config = dict(
    num_attention_heads=5,
    head_dim=64,
    intermediate_size=1280,
    hidden_act='relu',
    norm_eps=1e-05,
    positions='rope',
    rope_theta=10000.0,
    init_std_qkv=0.0282,
    learning_rate=0.00361,
    lr_head=0.00785,
    schedule='wsd',
    train_tokens=360200000,
)
Each number is 128 + 24 x the weight over its row's rms, rounded and kept within 0 to 255. Layers, rows and columns count from 0. Numbers have three digits each. The size before them is the row's rms in percent of the matrix's.

# k: layer 5 attention key, 320x320, rms 0.0876, rows 76-127, columns 0-79
# q: layer 5 attention query, 320x320, rms 0.0864, rows 77-127, columns 0-79
# v: layer 5 attention value, 320x320, rms 0.0838, rows 64-93, columns 0-79
# o: layer 5 attention output (transposed), 320x320, rms 0.0747, rows 64-93, columns 0-79
k76 089:121136132093094128172145157104118122125113090111162169119127126080180148077104118131158182156138120123164106177143134139104160145108132123096114110137101154170105164155115148117122153100143135111094130124086090134143139109150142103129128128
q77 084:162127173123117108140167119159136122176126141129128142123142169121105139134104152153165120078110077167137144135129130106126127108102172129111142154165146108127135117125159121125103124127141114151103120159111112123129146136145113096104096154
k77 090:110109127132134165098121168152083149113149105180116147116105112124108142177041149131128131086154137157156132142125141158110119121168100121171144092119164122121089122134148103141175169181116160125139137175130107154119090118139160114136134122
q78 096:123147145135157120130104130112151099119113105111125135135128153142162135104089152160129151129130112175159128185124103145110174142142127160115112150145141078118120152114104115103150115114103145141112106073126113143160116094126130182101120126
k78 094:098139135167124114213144141102148136114069104132184136132151123158175089138136156130151155136163106122154138147126184116133126162105179150128140092131121115124164128139129074099112129142167124146167131135154166145085135132135146132104124143
q79 092:120160138112151127174128132111116111153114135160096148156107108137120127155140136173117188153133124144131110163107130141152089090124159142099093121130130124123102144124104104084099140152086124103143138149116131206116113140105115141107137115
k79 096:127135103147134120142137116146104147129127139106157150151131117128178191137119137138150087134121079107148143095127110109151076115141100070096110133130141146160098134111123147078130112172106158113111090139170110139084118127111125147161117125
q80 094:139154087094119149148143131144102144126148082164148173114136133126129131129093201169119148121115138087130137174177104171125129124113114093165140094128136103127142105151143067121125085080132094099139133158122173153107108102143106154142100089
k80 095:099117109140168129097115136108139168113110161108144107123080132164157138122172134141144094130157112116116156137149105111123132140142112138104215149102161183105102187064117144112134109104163104179132148120134172103120109127117146134121111111
q81 098:161102138147147168142122156114134179145124130108102138148135132113121100093173118165081160143146091122087134169128117138158088166109132144135160094136103094150153111124120133165105111113118083114152071113139136141118148118131162130079159137
k81 093:145149169128103129098120124078128157124092106079086105130151120113131102119137154172108152147119154132111086114168147143105160104136147135102159096110102180155159093119145114136128147131141101130133113128067129140128127124158147128101150087
q82 098:151113142132119109085159136104131147126119134107119142135133154131161180097114134136136134125123097130153129141149104117163148132110104096158153128153105155120151138170164125108117108102135101118087149140122119149113110142129125177153164136
k82 093:148109153111105139132178130104140101124154133136084084135132112118146126128144104111069103131138112110151094087158113103107129108149109128117156077144119111138108087136151120131104124159148162137116146141118107129120114127152116120105140126
q83 101:139089108171147071150139082157122105093124128124120112099136129083121155094111092088097114133150148130101148141182149153150111151135113116131160094137132155161103177129142114055116092132166142101140113133112126152183157134100125113162156122
k83 099:142156098136144135077110124108176072165159111120134153136137155167162128114115125121142134135150109110150108100146140101109157160116114181136154149126151117143154103142137121112092095126120109141110119120113142157152133114154149121151164158
q84 084:112150104131163139133130133144173109155136132101141137153126170118117154090145141135109156144115111157106125154094134127162139126092109136131153124138104150162132103145106127172116151112115100128154081097084172116119148099130138121154165138
k84 091:141102143105156096122127091107129114159128125158043082126100100176149101097099128139110134143110105154131109126205118116149153146164093113100134091123143135145138163131108149148157122134138122153129166126132164113088114117126107140126163153
q85 089:136163133102096167074132114159124097121091153135153149147152135155099115136123074128168077166131115133103124122187128136125139141114090128162109119122123115151157167138119103070126136142136101094114149110141098046124122116138168155128098124
k85 092:133132054075125177118143097101105142141142102071099095094119125106128158162147158133116117124149086103116102123136125100100125130112090133162139107124140110128121182123154131110099094144105139162171141159117122134146113140167154121130140143
q86 099:132090123168095086090159116124137106129081123131138119137129122133130175110092138134125101142132105140134153100113151131126149123135136138131153099174119136102149156149184168144124172110156096113162171124188147122138085145083095116130131109
k86 090:177125133129123142139128108137100115110101156125133117115136062086089087109142168148111103116167120112140120105127131143153151132069141113119143147112130137115111129123096148144102134126171118111109171123090118200154123112091123105125117139
q87 089:123082113185163127139102129090137098127131171154092083116108134097127131131163123132132138130083127121095147141168143112129089098149081113130116123126090131132127094152161078087114100132138121118124101133113104105122115125104110154178157154
k87 084:070107078106108114080141102151143139126158149110118133116132154144145126117146092147133133130147129119166121129147138106088135146127152169144121131128113141111155156107152159120156147126154090081144119101143174117076138109114142143141160101
q88 097:165110091085149138081106123165147123152173122135147105138145131151150133090160139106127131139144115106137119109171091097135124123139131127082140101108091143144089182103098132125119124083144168130101079143116138145144129144112117155169149089
k88 091:174138147132133152109135171154111145160136102103143114125153142177135127096122111166115140142121122111099121144110129113117179142136117114081080083106152084154124113063137151124136124081111124128119104131150171105139112125117124101155152134
q89 095:137141126171104123103087146137119120126151130074132147111127162109145130117126139089134153154196138101091130128139117139116095169122137102090139098095112111148133146117146100126123128090108089132163132103143090081091123135141138143160122129
k89 090:118145101083094069098130145117128095122123127114156137088104122102081135141083138141087103113107144160129157087182142148147097108156130129125189160090151131150130123116145147134149109092155124138137148147129162125170118113155105112145158097
q90 096:097132111153162084137102162174085062144116130126148132142157166096176136121133138139140119154158136119143122123147150147148124104148162182223146138153148160149133126136168158093086152138099127158131174113144125130082130135119135148118146107
k90 085:102112138168103128084106172101166115142119134113137146068135175076092140132118131135127132114091104091137146109121084102125106158120090144121132153092124124165138170129123126139099120115147128124107099142110128152194103083145117126116078096
q91 102:139130107147123098154149135090145138100127110097126140113129088138103080112150123137160140146112139157141144130083136138163128128153121170092176102158138091104128137161115142163124136140093158125114124148094152158136143113144132147127141109
k91 093:149171156129129144140143126147086112152127155094150090126086151139133085111141130119130101151114157154131125129145137158097136136124115121107091094136149095140131136109095147143143139126132115136134160159166117128146121130095101092090100123
q92 095:129108112094151157146143144140075160119131090133131114120129121132091107125137128135100151107112109110181111147125103130144151094135191093136153079105128107166102139168130137129135135143134136098142129130143107093144122138154136126117137122
k92 087:094104149107146108157107114113134085110136176139123110101138114171146122132143120137127157091096083095108155122125096145126111090137136137187113121165127127102139130143120123176134112085078153156129142094123092080106142126123102148124113140
q93 092:134161110132122112159155111151106108115126134124153093088136140136160124096113096149140161120104094126142133128159087126101104112149086059115138086087124132086062162140163128130144092122112160123133122132132123109122137100107116170135153095
k93 087:081108076086097148098117189128110110086125131103127139093120104116159122172119115140095149103112147102146156155125153148113134153111114112117092118170139142135093158110142100122099165136133114133112118132140134092197136165165151183133158082
q94 095:134097145151103100120091150154094078076143124133118134102105116136121117128149123145136090137136109097148184136141134157093074178127125113161107135110107116091108184119146116109107110152138146095150130155131159128130119145147129124114132120
k94 092:100170131137139160121141115128168110140114083098127111091135132108131152108125118130142131140122151172127102096131112101114109099138135137094126109156113100090124166107117164086117152116078160099126101135085112109138140124139107118153127139
q95 096:100120129145117104115147129137134140135114150103130107136085125161116180123135108072149167100161116120110121129136122136116154124121151090086099118110074116116129089132121157135172110076091129101151122142103106091166120079125100098168137142
k95 095:108121124154130084095152129154133138112150143086173151148106091108137170121131107141147129111159147125089173076093113119193148106140173155159173138130125114137141155105119126151134131129118118123102171139145145152098115123142121159173144122
q96 090:130074119164156096135110147115142143108120146117159164120088079111114101148124166077129115170132119106157133151124178129165121123167122141117124148095143104140122121109116121116106120142165113131115113112137150143120093082094143111122137131
k96 086:133159107134144130151100125140125100103145103117117136116115141131120102110133133124168146128131148142125117105136158117137138148116158159149097126134105120122087167155137122159122152117130141130140128158136121135103148145109126128111076129
q97 092:137119127125144131109108115119146136134088119096146176102115154153148147136098138111135127128119135172175116143111116100097178118134148167143157134156118108135111076098145179159165141142124111092140160128126088170173099106164122152099104158
k97 089:111142133081127133142137100129153115111116080107122115098162174144114102165152109173132145126123106102118122124116143135177127165100158106138158144066142152134139135178104081130126146124078122173143117161166127136137141155128137110178097110
q98 091:141141118170123112156150109128125129182092120087132152143131126142165130154165141088090116126161108111135118110107131168121164112161150165139131181110104092105125092151107095145109132145137092136127106129090100108141157149151146126144121171
k98 092:114116150105076119093134158091156113180134153124113114128136104160164095114116119143155120138129179152129161157169107070099153153175142117137145078154131113122122110131152117107181143089133115157077142143150089133089069083122144119122114105
q99 090:126131093116127148102117204087123128135171143150137085083093104102080095122104150169129138143093112138145092110141117151106140104115087099120168129086158108121119128109097108116108128173113137114139122150098162131145098156125139169137136138
k99 091:146111126132117129161110114185125168129112091146112149139112162128166142160152122140093129104124122106147122141135103118124106112124114136153126116135117161095084141149159124163155156128079137089161105110113109134140130112154132145148122099
q100 087:158126152133110147143150145126112166124094116110142164106134132126147097157148168140105161094150124128112105096128155098113118118121121170108122104142136120150125145140131112145131154175079134110095036087135077139163142130119056114109105138
k100 086:128112101143155053153132104111144125105168106140093176117107109142172136122119117130148108101094149153155161121150141145124148077146139148131126162137103163122159151103197127199140099102144129119146126112142149144161135079164113123110120126
q101 088:165141116131148103095120167139119152137151101085120097102129105138084151115126114121134178094141091189144137148104129126137097179130141078097145074114143143140125127156130113104146184148147157117115189110081168104111111108131153131184138120
k101 083:105138115138137172176128124131119113105172134138156091127088186096107183131123081112105117163122140104145114116135094104133129125167141103118146122143172094099087121139117141162131080077143169123123119126161145178124126152148092109152059111
q102 098:151143126103115156117168123139113132137156147147109079148137138135123100143158129154073128127128119122103160114152111134107146130118160143100090112136107106136151146135147143110091110102111145163137121120121065156114113134141130113103121147
k102 093:121178166135130123104086146140103102163161142099148102151149152142147134138101118135080164131142110127101149139159127163117103160143118136101165161146136114102091108104102137141128136119124102122140172137102132110178174098109102112084117115
q103 089:104147122147140163156130134101110119125113099146121141104105116114167163093140114144120163149143144123143122115151157123110105110126105134157111168123161120141100160167091122135103114139086141128144163074152173149137131115122098130060092135
k103 091:127145179135142112140103160119106103142151141086113137148153103143152093070145108131112145133104136132118158116130119131100157119111127157086151103166099123145177129105140124088084121136144113138128130145120171150136092145133099114065154145
q104 094:159177144139148083112104130103122165080134143145107110126098138105111142120143155099094152189174123140142101127118118086144089068139116115172159074120126125138129118125127135092120151109146125123095107136102146121149132094141145118172166128
k104 092:125118098111117150157121187109136166143144169108125128130119143156158093144144112119128126117157124154166114124184079128122129135153132132132140139144137190136073117119123108074140128122083164127186105127165137116112100108144152123131119147
q105 090:141118179107124120143114117118133117152125132111085109147140111177088129127078094149152147123090139139120140133101106167090164172115149152109105149158114129146095093116154169083170134112149113130159112134168186165095127116111121178160106127
k105 083:131106118105137135130140104140153093154106133125132093126126114138131095159144148107117094147099115165139101096117120096101167136093091140130152137147142126162108142119099076185116155131083105165132126138130096103111091137143145137163123143
q106 095:094154118138117121142124136162101104127121121137149144113146139131155124108073116132128142116149143160127154092156132118137136118124093131129121157122135083145152150099133123154149147101143156140120141165132118099123101125131135118105135114
k106 093:123144130121112134120138134101129121144123132145182168177083121129113178109075114150124107100134162159147141119126122125139134147139119142085109163106140100118171115108098119093145134130136133138127129129104144144118139135127122159143149115
q107 096:147162131093110092109146151123139097125162129132114107126164093109138174144125194157121112091125147142081114097132131118124159131099153136119137145138144114128116170091142103086182136103123100122097108154149122112145113104095151092155132145
k107 090:110151177150070165129143145119122168121114063127122167144087136124163108109158114137142147158144122139108142125148142142161161135165140185115107145124094106173141109122174151113114124158145133149085139119125131139100098122156154089120128130
q108 088:096160071124135146139108102133171190135161134112148160133153126158147068083104107137103090127142158133155130134119154135123128114148113127127111126115153112142117094106090085126131139174123143086122134079112107148113141169143097141137165129
k108 095:176112106121133138134152125131106118164070165129129137161139145158128121113167140112145134154107101136156116137118125117129167141149123105121133135113138103115148072107161117120147102152156125107071167132184107100117129116125114101147140088
q109 093:140112098117159143181132131110123108146144110091149115109122141135136195116087122116136114126113092129140142111145148138095157185155092161121122116157146115127143135122064166165119131148087111152148099136141139153160117140123121151084130142
k109 094:146140141135165109124136149133139157094141163166140147140118083090099088071163119154137100157101108138132069164129131130134163127112123130166116147161105136124106119127105112081118152106160096133074164119115127112119138131089159118154145176
q110 090:166199121118082118129073096139180157096115148161126104119137164126160119121122115136131144117114118090131107145142136148156115122127127156095112152127098143161151151156113072146105089167110097155151126102136129150137134168133112103148130098
k110 085:153111124135113146209128135149110087182139142104124127150127085158151102130114134164170150127188125152128101178114104154129138088120123124128159130144079156155127148102086154105109114141133121134116072148155120124140128099084128135101136120
q111 090:173144191121139076155140101116136104111168144149158140125185123097172137122151112128138125161111126121106154102140070113150134115145129126159158143134096107120095111143155130101106146152125133113161091180128083114140102094138160141137094129
k111 091:097136093124115163112195149107118168105083113126117128114119101147122129136070108095128151120098124145099159169154161125152142097144116139157150132166133151139164162143159092100127133197095118147151145114191156090135137112149092147136132109
q112 091:173140131159110162139153150161140152100142159128128138114174181076158135160095103123148096157109108102128146170158112130153099102073118102131100141138086118141137102135124122134079118164108110136167077137104111147124145133147144154086166121
k112 092:141085111144150062127111155142115147153136128111095164062113146100163128138184138131128125104140154089111138140144128115140110116092127129125118076082151122144162159159103144153150135135159110135137135129087092115123119172143131154095124115
q113 089:132142155107104155135109152091113119147127147150110094114103099129081131126157145128125124140134169124158148134093139136140099180141084107167109123146154146114110163143115134105112109075167139117135135119108099142095145158171082132123121110
k113 097:088156118081120068102096113140117087123111116111113111158157135156209173160161135120135116131138083126136131157119123113155127113156138145172121120126150137135114166124153102137129158158105124121113144194085149118138109145155112139116131152
q114 097:148121107096116133119135140143115123119119138090145125135120098137134123149166081137120125136170100169084097094140113163120124137074148123072178118133134100142130087111118143063118139133120130111099115133123161132112142076153104123114124122
k114 092:098133097165105090113172109135147106137130119098104107145143129080106165116057134122163129136142097123099177147111169155091153128137109129146153127124145118110134112133117124100120155179128157114108137109147154124108105140108129130160078179
q115 087:120133119161129125089132111149099122118096104117138149168096140105124177138121124052144151133172133147117106104127150176126104110125118143113156035145119131155111187113160153124143146138125136134178128150122137126115119101115127117182104135
k115 093:115127105117133149152105142121141073147148126100131152105174190121133141124122122111103144150113135093122139116127105104126147119140135166141155087120147114094128119123123105110108135122131089112120146152144113132102069110080168095137162155
q116 105:103116166144101156149104090076112161133150109139096134141127153134083169105124129109158103141139155152146131142100098138132118111115103104153117163125129125130149160123148131139131118159159120104126105141125075140098091132119102157119129132
k116 095:119131163173073141134155137082119149110104114127153120144122116122136146141106119087144121124140118151108144144114104168117167122142090115172126148138140086084149059102155135097188095110183113153119160139146089130124132064119161129125133130
q117 090:100159131126167184153141130157090103125124123127127130124094154111128118103113144104140126106081147122140083101067145136125120140167132164096107093096149108113126137123083177094172137131147129127124137179150123116129141156103142157138109161
k117 090:151120124103143123108135152108105153122128142117134115121153085129159130099113115127117121115091134147141115142115132079121117110098129097118118152123122144114135157159173117146134112142088117134112127093146073117113129172117177109145128130
q118 092:135107097127151113091125092090155111123168099115148135144120116158097133136109148106079137146139111054114095141107148077144172106118113074134161137133135109131141106109109146101104089124117136182094156154120135154112100109141103116150115143
k118 085:138106109133133085147138125126137122105148157136106130104098133141141127092142102103199141135139109123102125137098098138125143146127135102136157151116117143132130141144158141140116134135101189104127121119153153127099087114191109111090105124
q119 097:161154110159157121154128124155132139136066096127161154065122119067127125081135140136100123124117095117091128136135130090099155143079155141121158145093130117136111152132131133157114107126155127092157079137135186161164129119139108134138111136
k119 091:139127108142133127099133154112139098161119139096138169138132097134155131121147169119106166102104108154158127102169113122128175107137185177086175138122151090134127172157058141123131148128083091062115155120110125140165132131102110110133126095
q120 097:110143099126156122140117116150115167126168115087141100104122154113141130159123142117125149107140136129095136169096148132137151115105155147090189118122120166144117143126129132116136122124138162115151098109106123172176120109134181151121114128
k120 098:114116063155149128108099144135109093079101110167109132123134127154095102107104151141135133146156146158131146111093104114143128152152143138149100167099122119136134123144160104142120136153169114127142093136149114162120092139098123144132103167
q121 093:150130138088152154170141141128146116135172131145138131085138160116115086140117135132141136110131112122137127095129151153152141120131113112143116126125119126156170083119127094143137111093062113151136110155134132099110105142081115105103087105
k121 093:129209135126159132096132114119165128132094109112153119139111143077116154074151146111095129152068123142139112177119121141138091111148122154147154104074093144117153142160129128117120113118118121138139133145151148113140140109176106129107106096
q122 096:162159149097144121112148143114147145113111126148143133062092095107145147123138158144163181116072090108159097134183086079149143106144112140114107092118082119167156130111086139138140111120143122150149127120078113082161148131133168113169089134
k122 092:131166158127117086111116136086143139133172140115115144186092105153151122135116141114108167120118104121124153114153116114089133152132157146122134101117134131168129171137108127167119169122111086144116153133134145113098110110111160115095135113
q123 090:132143110149149142171121112125153155141109101122172130100079127108151103132113174133135185138109115135119148143069101123119113108095143135105112143113133129118122108151115136147085137133099119113104096123125127126177102152111165101097120133
k123 090:144129163122137138140131129098133143113149127149118137111143116129131106139157156148113127068125107106099152141117108139122136142093154114143198106110153123104155132107149119080113131142113134108112127097151126105099136109113151156099125143
q124 089:093150169114090131149146110116156197122093084156120100144096143096092101113134131137134123138147128126110128153114124140183173142127148102106097120118103118083063096148135150131149139113174123102113150098154116119137136109144105134167149141
k124 092:097122098138098123099152173091121155117142082157164119163131100108135123107132131134141151095158168132116136146127088123089132102148114128104124106161164136115143102147129111113144154118104188130141124111125106142108115128157140137131176127
q125 093:079134097139143128145131171110140121076108164154108084132129167121095134144094092094104103155156094100133144146118138106082156113115110114135174144140090157173121113109115120128086084146100119121098113167122116137086120112121145112127129144
k125 097:141124131183131149155090165096168102106140138127099143139113119103121098085107144142143125142121146105135130125166125121078089148106115164151148171129107134146126110127131133140127144118155169165159133108167130183148132139143134130161159124
q126 089:132165114146106086106143099133112103126153126150125126114109117122146113132158120154158172095137135131179129089123089100128130160123128138192086140063123135116162187179140144155143141129105123162136116110128135156138109116147129133071115138
k126 085:121108124132151166133153136106121110161145129185115168154092112142116106140149102140134130143105128115115110133155123123123114119108121136134084162103073118093121118049124099105085115107180124114121167144140123153108095128100152159124127119
q127 088:137099163166139179124158119093114115123117106159125126147186112140147113145112146173131137124161119141133144111168124077123105125144102100111115128122131064140118089150137183165088098142152111079099136149127176109140144117132125174160130138
k127 086:147133137165120136128105129132162146115109122146107115102110124097092158152079116142151127131131112121135154145113133132069127103113062089089141064144140118143107127110131124108125143127106123143086123141115136141143117109171137154100136107
v64 100:119118126150171092181138116135127151173112104085144110141135126148130148168102131135116115133130103097123160138159126105166131143139133131137164166108088122138109126125099105136123129163147098162161147139139185157073104114093109147151127154
o64 101:119114161139105121146147142147100124138106117100133136104108125109132125108109147140111134102077130099141105112110097133144137123156111101145109135146094128127109112138146132150146100149111100087144155160148136113126170155100108137161144117
v65 095:167170178109101123146132160099105056093141141130124151162135115139134130116078105117098160128141141175133127134132157140105119153143115104128119097142116093107097129140082136079160151134080136116123165130086134129168103081166103125094182170
o65 098:098176177085122106141184131139150150107159143109075141167166127125180143131105113127116121090145120127124132124166135152129139103109087102117086177141134129135132108161126173104135123120123149135134129143146101103125147142126120109159150163
v66 089:119171148136147094124096138104139154133147169100135124126140128123106159103133132079126127106154128143098121133127093099119129125094090132108145145115147145119123107115148103095138099103136126102120177131127118158151159174152103077155149128
o66 096:114177120177134136083081104155111179126156155124128122131180171092128130118164113186073114110160140157121124124129093084149166143108144131153144133141163162107079119135146095131128127139106168142122127149105113093119185123115155115077111095
v67 094:120135139124116167133073108133151099095126125161119136122153132110125113114138174149124137100128128103103150147128185141155142171135093175125158150142155162124111144176114122117118146131086073144120142097166140113164132175079173108095154108
o67 092:159139134146157127137091109122120123120133123169148169114075108131165133109126125094151104124143116133145137159183112119119116130111150144137156113083148091148122100163167155107161139130159138098120141129118167116142150140160104126152163124
v68 087:154099145151144120138123137132103146154095103104091072116123132146147125164108143100141117134146129111134134131176087131143102149145129138102119113102099116110093171102144129142151133143136128134139128128132157112106096124144147119186119134
o68 096:091132160163169126110157175112125155163142141101113127092127139138133115120111171157109178147096138124136092120209085101148162107177116159117124080146136088149112132121114116104134123169133166128159140137133121118139101154136155149142134137
v69 095:129149158127141187139115091134113119185129084140096166114135099088142110147128131106133113126131111113114176133177154159143139126121154160123172152095096137135148149164118113098107151146132103095136115130112129141134167151128153109109130155
o69 096:140121096135170131155177114115109086091117069074138087103155143139191105123141144157110121145127121091150158175173104103115112143162162128105136110138116167095134107110154159094108184144106087148152159116147167105114097121160072132138187149
v70 098:137167113140097113148100130110111171106134109094141120147119127122122134132087158120086182112147183108126117112165129158139138145093117165125127099139117114110159126120078097153135116124162148159155111145139128096136143163128132134120088131
o70 094:118143057173164151173117129116132140142171154160144102067130148108121138122139127136156094111154143147136122164114165118142159130150152151119100127148127119133161121112136106100133155139124137156122101167130150123164150120098154157100114170
v71 098:141129145094109090148149111110120099156125133135121126068165114132144114068125149104165114126110131124125122122146112097115125143167110149088175108110124132113106144168119140179152140069172125141154063117115147120107130152127146125132158121
o71 103:074102142129152118131117097114155117089122109140164126105078122130114106122084126125106144113141143103137091119172088091132141157114149128116129125118093083120181148128106152159155154108175116108107109170135159102145129112151113096152127087
v72 101:140161148130126068080144117107120131134114127137146109134130155128119115110160136112156105111153179095124116141118114145154130119090139107125112181133119122122139097141128139131145098105122130140108109135106142106139123141082164149090113135
o72 094:128125117116131098154163099131119184111124114146078151133070124131118118117159168095113154169093128140137146105166128142170109126133114104151092130142110092098108130131157143195106152119113112137136127136139176131106133143134134164091129124
v73 091:121136147152157127135137117131134150132151151154135144139118133120142136107100098107133163154134108103103114118121095144142142093180113129096168098142102110111103127125157130132094160137125129161127127135118125149084151140138130148160096162
o73 093:161115126123157111157127112138148095161111132128124123084104111056151112151121117158084113113111163087136097137164141160136148133161153149123132153192085137135156105093128152133104105084110111121129118165137101090120156174120111108135139142
v74 092:133097129103127147176144130147141122095134134120163134122179103098130144125119125150158151146129136191159104102100097135166134164120117140122166137131143152139095162146122103144102105126104100115126097131114091139098105126114128139137114127
o74 091:180113114129141101114094121104161132141145118141125164144102149124119127095158136108126102110133135132159046092088141097121135089110142157124115142126159161115150127109114120182128153126159122132115117124090098098122144132150145144114124103
v75 094:144123161173076130108116135139157144087162133140130142174126127107132124046122107145096130190159148129138140120138149121148134113173114115148154139114120138121117102126117103102110103125126114085132119135133114114169123098121137146110164121
o75 096:133169096127117093172140123173148120132116129172121158169122145180121117133139118150103177109165115152107126122130144138152163145117136103111089109096151096153124109098127162099132132136091139107143132115123100086127174102079129071142161138
v76 107:104160133112118148153061097169148146162162106098107126159116111141094136161124151091108089141135116098161099151183139197150138111113111140136149153118155139111130117116144143104118111098151110131153148111111150125127151104117155095088102155
o76 104:110101096144140133095122105119122094145159144103114088105125155166165121132122148104137161135102120101147157168132123118146153179163113114158141134085111133150101120165162150113137123104143139136119142079113182119102091139115108115121135140
v77 090:126125114142088138124105121134117089151114128167112152104152120129130150107093141141091155109145151124101150141146037142105103146114141105123118136117092139120123103122100161134135091046120138128113105137154150127120112113127151120147134108
o77 096:118151132108084134144109138101102106084155148123187086153125133139109096140116173095075163145122108178084127126133131124119099167158121098142128101121106138105161128154134173130116107080118164125102136147143087117085143112142151132110129111
v78 090:150148155118121181094157117138135123084137111146156121129154114099125121141096144091152099165146125145099114166127132137143141158146115139120148170105121100113127051135124142128108104192144113124146150134108133135128090126117134105128108146
o78 097:154112163116155104109130107115158112069119148094120166137117153105178132143102135156095111112184138128090116126119144125132138114124137181150122100128123120104128173167163137172132131147118103118165159098098109104129110098147143138120116184
v79 088:123139086134107121128117139126150124104176070130138138112193152097131107103141108112089167114112127125111117155147090142098106152145143118127112121158134103146153132128109049126091131159135130107126131118136150148195128168169127132131113117
o79 090:147134129093158126134126099118131109156105113129168119134146179076155102126127101109088122120120151115122135122112119120119170099118151109131113147097138138141154113145142158124139132126115135171136135124126116159142174114184112140105159124
v80 087:146150119111134164114115149132110130128122111108108105109122113145133112126103155123103127118121118112091139145086104095080154133178174107156150128113134125162157117118106136136093092086146122119144122149097094105136100147136115136137135169
o80 088:060150095114114150162126095161177166114146165183141131135154105127085130146135112163120113146132135121107130138121118107160140121162104081173163153147124115104109113136151102146179103110130137151121126135152123116132100115158078105157099124
v81 086:105096112123109115130168121136106177158133142120168154137102103140126098134139176111108130137131136114098145096135150120111135136115125157118116140105143130183127117119160132158148123125132120141121146117169114169109102126121159123112092128
o81 096:121141120152155089136099127144151121122129124118144146097094087130153134124117112141180182144139135126140120124059118133125165128133137100139187134175137125158106108144141115158117137124129085125137138158144113089149110121117122156150136105
v82 092:107147117106100142134115117108146110127129126160114164146135121137131134119114159108138150145151087141136124129154104110123135075123121136131155117131098148118143156128137141141120164161105091165160113184081150122135122121088159094091176146
o82 097:157117130164107124143132109142145143131123143099103114136131163111141129138103186119136137193084121129108115150167108126101138103094151067098128108149106125151136138150114101128103105139117086194137112133116172077124128125143098116087136086
v83 090:108117103139103159154137128130099151136158151110143064077074114102123115113116117124137142098166150151090116148127106140154132154097163078101145115130154095159171126108116113091147167158143091087144114123097131120117146147123147119095136170
o83 097:088104139129114123146117107066123156108140128137144111128160099157114131126134146125108110192123106126121127135120140111080164150118048135159118139116169153187082157124138122132124123098121100095116136109118135156090110120127118110095135109
v84 101:203101155127113083129108127102103149159138109124099148169164138174131112140149156147100143091171163111157148093155118142093151121108130105146103143147112119128139127134149166148101149088132126115179109109155149138112123094094122181094131140
o84 101:141100122134099126105176164129135100171178105143155159153133101173075165112120137131134140096120120123122139085171131106142151142169101092163103149148160127113138125122180097130132093115148137154109179147186144121125146101069128145159143076
v85 093:106102119170113113123141141070124152098122124183131162107119141121131155122113139142125129141142156145167092148096149133109163139142174140146106113162110145094098118140148131118137135089130166099162111108140109105141104112072143109177158138
o85 098:111140142144104153108087118120107162113152129133145143119164083124109110107144123101123123148139171096141114164126157148125120141096178178111102157124133136108116093126149155110104108143102140120140138134124125144136146124113119156171132115
v86 099:130077123131098106166124120109125132129091099170143129158094152105146117127112092130135101111126111128154130133113122126116173091137123146124131137125143147155124131123104132118092160136124147092154146175184134104127168109102130158143148130
o86 099:179120159099135156151142151155152112142135103105129113158147128125097136134142134146115147135161123114127111155143155133112109132118136163128112160138141134139107127059144137092113120104124114090141164186105102144138093131129142097094135159
v87 091:141158115118129067144146102158106153155132139119144079110133084111121129131172139099116115125140136109157081096090121110142125096117150142164139135133110146128116189160137159143177107114110144095153110147139117111118135113139124108070113104
o87 092:088105116122127138136119147168126132147168130150134094177100090160063158149130110125175104080122143147148152115113179155148143148183147152125151163117130134137138104144144153163127120099129111127105133128086150152113104143095075118147109093
v88 095:142130129134146108165137117105120115159098146142130134142079145079147128156108138137126123125137151147125118132111127128135132111130103141132154122107157152118107108157119074132114116159127101167120100111124103167099123067170158084142161169
o88 095:135110114122115123118156145136114112141156146097148118142130180149141118109123156119105133102133115162136137106115130090127119099134135139088126137117124133136132135094144143142094158132139100125118131157102105079106120114060132097131183164
v89 095:124125140103134158110126116110107147060141148118118110107102086080136176150154136093142126100127095110126100133141175141166104120102078159139135149139128138149102121148101099086143138166164115098137137136121115086161121159132131124138118083
o89 103:156189130100122167121106091121152155117119098129078128174133155147136146133160147131155108088163109103129113095095148127120131097084123096141119153133129151095104102141107121120106154127163167105125116126154128165093121121142143105089132127
v90 092:084069098144141113081108124142120115177086161123099143138148170105132109094125148166148110107090154122172146132156085108115143177110121137135093132147108116126140118111126136130144090143147128167135111153122117118127126123104100185122122161
o90 094:142159156097131151117087108109113095132124118177176167123104104120099129103131110109118096092134132121102137153143111104100137123125105129169101112124136115106191159136130116147114134121148120114116107108133136134102137118124158130157166118
v91 088:154117143137128104136198139094165143133118137100153101157091093133127134150116150103167124145108120143153130155122158090132095129113117117088116156152129122156096189161111147146124123143121139112127119097130115097115119117114160150121126133
o91 095:125149155133186152145145116124143129132165140132118112140121155145154110138152142143106159161113083155134135117174149130182120121119101120126156134112133100158151133126151126112113147133117114128135177101114096116165108126105103108095082097
v92 091:152090144107121145114117122147123126123154114116155100109102114154131120115116127148148082109101184137120093120085129133119136099146173145056161124134133147136114138109085116162169128126152116148127139122106129139146114090166142126101125100
o92 095:124136116110136166094108150106105138104093157123135101102095076136101108144205125116129120160115099104135138143110154159121141139110164140111133116120131164110106091116086114114108133115123150187149125119118130142126103146116134142151169137
v93 092:156145127097125126148171144129168128138081140148158123136148096140121173125114169087120135151100177129121111118139134149108122072132106163139159155164107148096113083108107161102088123116108101141117147147095103157127128091176125100100165156
o93 093:185129117106113101130141158153132118108099148100153134094090132148129122144149110149145128118128149111116151109118113126182055112069149109088148134149115111144162114148109164177149131100058096111107134137110143127150145140128173126151125113